Weights of a small transformer language model: LayerNorm before each block, 81M tokens.
Each number is 128 + 32 x the weight over the matrix's rms, rounded and kept within 0 to 255. Layers, rows and columns count from 0.

# layer 5 attention value, 128x128, rms 0.131, rows 110-122, columns 0-127
[[ 86 140 124 156 180 138  88 121  56 134 172 124 150 104 165 137 141 152 104  91 152 145 143 158 177 114 144 128 114 125 104 183 155 154 129 157 131 119 172 144 104 109 134 145  78  88 146 182 138 137 122 153 120 125 121 107 104 179 178 188 126 159 126 170 118 134  79 132 131 116 132  89  83 136 144 180 110 107  79 107  58 111 120 101 124 119 122 103 153 168 108 118 135  31  78 147 100 155 163 144 121 159 103 122 191 119 124 165 134 132 111  86 166 132 130 151 125 116 133 136 114 147 121  97  64 155  78 134]
 [134 125 102 132 151 116 114  92 164  95 153 110 212  94 179 125 182 163 182 145  91 175 184 106 119 138 110 107 131 156 128  87 166 126 118  79 125 125 101 108 121  74 179 163 107 121 100  97  98  86 131  70 161 141 142 101  94 148 162 107  83 150 154 116 159 136 102 146 124 183 138 140 174 123 115 152 117 127 168 112 157 129 141 128  85  79  54 153  78 150 107  45 120 129 161  97 164 219 124  84 147 117 161 107 153 170 102 128  77 126 134  99 156 140 157 137 134 131 117 176  85 110  94 136 165 168  96  89]
 [142 154 116  86 107  78  96 145  87 129 173 120 142 151 135 153 139 126 123 124 115 125 131 135  69 101 116 117 101 133 115  57  93 166  94 160 135 132 106 123 112 203 129 149 111 136  80  99  56 193  90  96 156  96 143 150 106 111 138 119 119 171 133 236 121  97 125 131 100 128 142 113 117 111 140 110 146 183  94 141 162 156 125 113 152 194 155 168 100 152 153 126  76 142 117 133 106 117 205 146 113  68 113 133 157 128 126 149 144 131 144  62 157  73 145 123 140 156 203 166 113 150 147  96  87 106  96 153]
 [139 101 103 103 146 114 146 146 151 147 212 134 150  82 161 142 139 150 138 106 133 162 128 132 132 134 108 138 137 173 102 193 136  96 114 111 105 106 114 104 118 123 137 120 149  62 130 141 168 149 147 105 119  91 163 129  83 178 129  78  85 132  96  96 179 156 161 136 101 182 197 139 150  92 118 133  82 116 114 117 114 145 165 134  98  80 138 129 104 146 142  88 213 141 152 116 120 158 119 131 158 145 106 128 137  87  83 141 165 148 108 143  73 131 146  94  67 131 100 167 146  70 119 172 133  88 108  81]
 [100 139 107  86 120 126 100 164 146 123 111 149 119 188 113 159 166 120 168  61 112 220 137 158 107 108  96 154 140 125 124 159 217 144  93  87 142 156 108 152  89  63 132  81 107 106 103 144 167 112 157  85 143 126 149 152  61  71 151 128 111  76 182 121  75 101 133 157 145 101 116 175 116 179 109 153 146  73 124 175  72 109 129 156 108 103 148 136 124 172  98  86 115 173 125 205 127 171 164 102 151 148 170 110 171 109  89 108 104  83 130 146 135 129 160 124 145  78 139 112 183 142 149 138  63  92 126 156]
 [184 168 141 105  87 116 136 166 106 111 154 173 161 168  60 165  84 133 145 173 119 148 111 115 124  70 139 155 138 154 147 104 107 113 153 117 100 158 141 107 146 159  98 125 157  91 115 116 208 147  99 109 146 124 197 102 127  80  78 124 156 129 169  86 108 142  97 143 127 148 149 107 126 131 140 117 163 107 114 123 220 137  85 112  85 135  95 124  65 126 157 195  91 159 140  93 128 139 108  81 208 125 141 148 217  22  83  82  98 151 118 165  81 184 139  97 170  95 122 132 178  97 143 121 132 141 136  52]
 [120 144 165 155 127 124 128  95 169 119 128  67 123 113 148 112 147 153 171 123 155 154 135 139 112 122  66 106 116 131 189 146 121 125 161 123 130 146 150 155  76 115 128 109 120 120 167 115 137 125 146  77  85 112 115 147 107  92  81 145 118 161 113 158 141 121 136  73  77 153 145 120 129 119 190 119  97 186  97 198 135 138 125 122 121 103 104 171 134 118 149 116 139 100 121 119 147  55  96 126 137 124 121 111 181 137 156 194 129 145 117 112 195 169 113 160 126 109 131 127 190 131 103 124 102 137  84 189]
 [135 123 102 159 176 127 155 119 164 126 155 126  85  95 132 111 169  53 142 121 128 105 151  96  86  76 133 127 120 132 160  71  29 104 152  44 121  56 101 169 121  92 182 176 104 146 192  90 183 171 139 129 121 106 213 173 130 123 173 108 113 177 110  35 139 169  90 126 136 109 212 160 140 137 140 176 100 107 131  84 192 105 167  80 112 126 121 119 143 117 110 151 126 129 115 147 117 122 168 197 140 136 116 141 154 117  93 113 166 177 142 159 107 189  97 151  81 129 103  89 102  92  72 144 127 129 114  92]
 [124 105 113 114 145 130 133 114 160 157  89 153 141 127 136 143  92 154 140 118 151 102 168 117 157 129 110 136 132 125 122 141 119 145 145  88 113 154  87 142 133 124 176 154 138 126 130 148 119 118 139 105 110 164 149 126 114 169 148  96  78  70 132 105 136 133 131 153 166 131 137 139 121  95  90  92 120 110 166 122 154 139 125 148  93 124 138  60 141 124 156 101 160 128 132 157 128 104 113  58 124 109 124 110 117 173 141 136  81 111  81 123 146  58 145 127 133 138 147 144 105 132 134 188 139 131 153 130]
 [175 157 129 140 158 147 130 150 178  92  83 159 126 192 111  91 141 111 134 169  74 156 124 131 102 123 150 133 190  88 192 192 115  62 128 114 108 174 141 156 112 165  96  99 149 145 168  94  93 149  95 136  78 140 144 154  91 101  80 148 128 141 125 159 155 129 123 150 168 118 100 139 165 108 170 158 107  98 113 170 112 151 120 111 164 139  98 144 144 119 140  51  75 134 105 152  63 138 130 115 123 109 111 137 129 127  64 127 138 167 120 132 120 132 152 165 122  85 120 150  77 128 147 110 113 131 169 107]
 [141 217 190 131 121 160  66 146 174 110 155  95 148 166  99 138  87 135 116 200 129 111 128 109 121 158 175  81 165  93 112 152 118  64 148 115 119 154 103 164 145 131 147 131  73 124 122 112 170 104 166 101 155 132  94 167  99 115 187 119  96 145 129 163  82 206 126 103  81  88 165 157 110 143 138  99 203 134 100 121 116  63 128 147 122  65 132 129 126 114 139  90 101 184 111  56 191 129 141 126 125 150 102 131 158 163 140 185  94 150 138 152 162 149 107 116  79 148  51 156 153  91 127 102 142 104  98  80]
 [165 134 147 128 162 135 146 105  72  80 108 173 143 146 105 163 178 103 146 175  63 158 100  86 156  85 148 135 148 108 118 115 107  76 137 117 125 157 157 104 136 134 103 147 164 122 136  95  85 101 186 131  82 105 157  98 153 171  94 195  90 127  96 136 147  76 117 131  92  84 130 151 135  85 157 127 157 134 160 151 135 197 147 140 159 165 126 152 111 148 140  68 107  76 119  93 139 116 126 102 109 127 107 131 162 118 101 103  96 171 134 163 148 114 191 149 166  86 131 131 100  58 112  58 141 124 223  98]
 [141 125 116 100 176  97 103  60 154 168 124 137  94 128 163 123 145 133  65 155 136 153 159  94 150 145 101  84  94 154 124  82 139  99 154 137 164 129 148 104  97 149  82  82  79 120 145 128 142 128 128 128 104 139 190 124 122  68 180 126 141 129 138  66  79 109 168 156 147 182 184 157 164 101  85 161 151 121 118 166  73 135 106  71 165  86 103 143 107 143 129 139 120 138 121  83 101 173 145 157 119 161 163  86 147 105 109  94 157 130 104 139 146 129  94 119 114 119 122 113 140 159 122 127 129 125 181 173]]
# layer 5 attention output (transposed), 128x128, rms 0.42, rows 110-121, columns 0-127
[[122 109 128 139 134  62 111 102  50 173 150 139 145 124  72 154 202 161 173 105 102 153 122 129 157 137 143 171 125 135 173 142 133 118  90 170 176 127 119 123 150 137  94 160 135 138  96 140 113  99 171  92 137 139 142 111 175 141 123 140 140 140  98 128 112  92 112 120  73 115 158 175 124  81 163  88 106  56 122 138 154 214 176  98 128 146  85 113 126 126 141  59 136 165 129 120 104  82 107 128 182 173 191 140 101  94  48 134 127 161 128 156 129 118 108  92 130 119  88 114 157 137  94 152  97 118 128 157]
 [166  92 115  89 146 109 154 133 118  64 159 132  90  93 190 106 169 170 111 131  94 117 243 171 112 128 168 169 131 111 103 153  86 130 133  63 186 136 164 104 142 112 120 139 159  65 176 113 105 110 100 117 152 164 190 155 159  86 164 100  89 130 153 174 136 126  95 117 180  60 145 103  86 148 122 156 168 138 127  87 137 149 131 145 128 100 130 164 113 110 119 139  83  48 120 144 133  89 214  67 123 149 141 137 167 110  89  93 163 104 125 102  96 130  69 101 103 165 123 150 106 190  96 114 183  98 144 147]
 [100 175 171 102 129 143 125  52 118  93 106  68  51 169 151 175 198 153 134 109 116 168 102 191  96 133 171 105 113 138 123  51 148 147 173 162 122 166 134 127  78 110 143 156 169 139 152 186 117  77  62 140 133  84  97 115 132 127 169  79 166 116 136 116 186 108  92  58 162 131 177 151 139  55 160 161  96 110 165 147 114  67 117  89 150 133 135  97 117 181 139 150 179  64  62 153 105 145 119 145 130 145 125 198 115 106 138 131 156 111 188 105 131 117 102 167  89 173 178 126 123 111 105 162 102  82 148  67]
 [189 121  89 186  97 119 141 170 138 138 158 131 102 140 129  65 160 121 101 114 112 141 156 130 126 137 108 143 151  77 163 176  61 132  85 147 164 146 134 124  94  93 142 104  80 102 165  97 149 178 138 131 128 144 147 104 114 123 147 132 146 124 111 119  61 107 148 190 112  57  98 138 143 152 181 159 146 139 120 126 116 128 150  55  95 131 140 117 117  87 151 188 110 145  83  93 137 128 143  89 132 162 161 158 155 163 145 137 137  71 101 171  80 149  78 106  92 168  78 195 155 127  84 128 181 155  92 117]
 [115 114 108 139 125 127 122 151  96  79 164 152 166 149 138 168 140 170 165 124 120  71 135 104  95 169 166 101 108 181 128 112 117 124 158 124  99  86 162  91  94  85 111 143 201  56 117 142 103 126 112 116 194 147  85 195 121 202 176 141 176 159 133 158  86  80  89 124 102 141 104 158  89 100 104 120 155 116 107  84 121 186 130  79 131 133 156  70 103  81 148 155 120 167 158 158  79 104 111 140 125 127 149 152  59 162 161 144 138  90 105 137 109 202 132 144 139 125 139 131 193 125  64 120  84 109 134 133]
 [141 114 175 117  48 205  68 134 160 131 149 132 166 117 198 124 187 107  65 174 218 111 148 131  91 169  99 117 133 147 136 178 108  98 112 133  85 142  88 131 148  54 162 102 127  81 187  76 100 189 108 102 124 153 114 180  61 142 112 130  66 113 170  87 117  37 220 142 126 167  86 175  88 138 150 210 174 152 132 162  41 143  49  54  91 149 186 176 104 107 108 155 111 130  95 119  99 172 220 140 167 102 101 149 125 145 118 145  70 100 119 147  98 116 122  67 109 135 199  80 174 113 152 149 199 132  50 102]
 [ 81 102  91 119 103 132 105  95 118 105 128 115 165  97 126 186 205 165 147  75  67 165 131 120 190 171 134 159 126 128 139 121  69 110 109 134 170 140 131 158 209 108  90 135 160 111  75 125 130 144 132 129 111 208 153  95 118 117 144  85 147 104 151 110  71 139  79 113 117  83 132 127  97 119  98 166 140 122 226 145 126 139 152 147 143 127 146 127 121 166 152 125  96 129 108  92 104  87  98 127 166  94 169 132 182 123 159 108 179  73 120 105 118 108 151 142 140  47 125 166 121 168 137 141 106  94 157 125]
 [136 138 153  90 119 152  98 122  60 154  90 115 106 137  89 120 166  98 114 158 130  73 153 136 143 208 132 170 147  77  86 150 121 117 148 142 126 137 131 164 216  78 118  36  93 113 136 167 104 144 132  80 153 104 196 187  99   5  90 122 133 112 166 152  91 122 130 137 116 116 115 152 185 194 167 140 196 130 135 154  48  61 128 157  93 147 149 130 104 121  58 145 136 101 110  90 132 141 168  84 151 172 157 126 103 119  97 118 141 136 102 132 104 138 158 180 149 116  92  74  95 176 121 124 184 173 164 155]
 [174  78  92 140 129 127 131 144 112 180 159 110 138 154 107  90  32 140  85 106 132 144 180 121  98 108 109 131 124  47 116 121  92 143 110 130 156 117 154  71 124 126 117 165 112 125 105 126 161 127 124 181 134 127 131 146 112 120 173 119 126 139 110 119 139 180 134 133 105 119  97  82 128 136 129 109  82 168 126 104 234 149 143 144 123  89 113 127 124 151 135 132 130 138 188 129 167 144 128 124 117 125 151 136 123 130 123  95 121 165 138 138 193  91 108  84  95 168 110 138 138 184 125 119 164 118  96 133]
 [101 122 145 133 142  98 159 131 121  89 143 108 158 116 200 170  89 116 202 102 104 104 209 109  84 134 146 108 167 126  95 152 121 103 166 128 102 130  91 117  95 122 117 136 128 164 108 124 130 129 155 133 122 136 119 156 182 122 125 159 125  95 160 127 104 130 167 115 184  81 138 117 122 138 112 120 154 104 150 128 146 106 142  97  93 108 152 166  99  92 141 145 110  84 124 149 116  91  98 139 157 142 140 118 126 120 156 161  92 154  88  97 138 174  97 142 160  98 136  94 128 109 125 141 169 108 162  84]
 [103  75 170 127 110 113 128 151 116 117  78 167 181 147 144 106 113  92 180 122 108 129 145 130 124  87 167 128  92 102 130 132 124 104 140  59 129  97 109 123 199 159 143 143 154 173 164 104 103 147 177 119 123 145  86 103 149 104 102 134  80 202 100 174 170 194 123 170  84 157 153 159 134 158 109 122 132 153 113  81 135 121  74  81 162 131  88 152 145 101 131 124  94 162 133 112 167 115 154 127 144 122 106 195 188 158 110 139 166 142 101 107 135  70  93 173 123  54 150  65  63 140 116 150  95 157 117  77]
 [137 124 182 161 157  98 155 134 135 124 164 140 161 106 185 127 156 113 148  99 169 152 165 153 121 133  96 119  85  70 151 107 143 142 165 100  85 146  74 126  83 116  70 135  81 155 120 117 122 127 130  72 104 129 114 141 178 141 123 169  80  89 172 136 194 114 164 120 175 130 134 122 141 111  91 174 151 123 116 177 119 124  75 119 126 122  71  90 119 152 137 122 123  90  74 180 151  90 132 173 106 167 140  50 134 120 143 131  84 121 131  60 154 195  64 176 101 112 131 142 118 170 174  78 147 140 125 118]]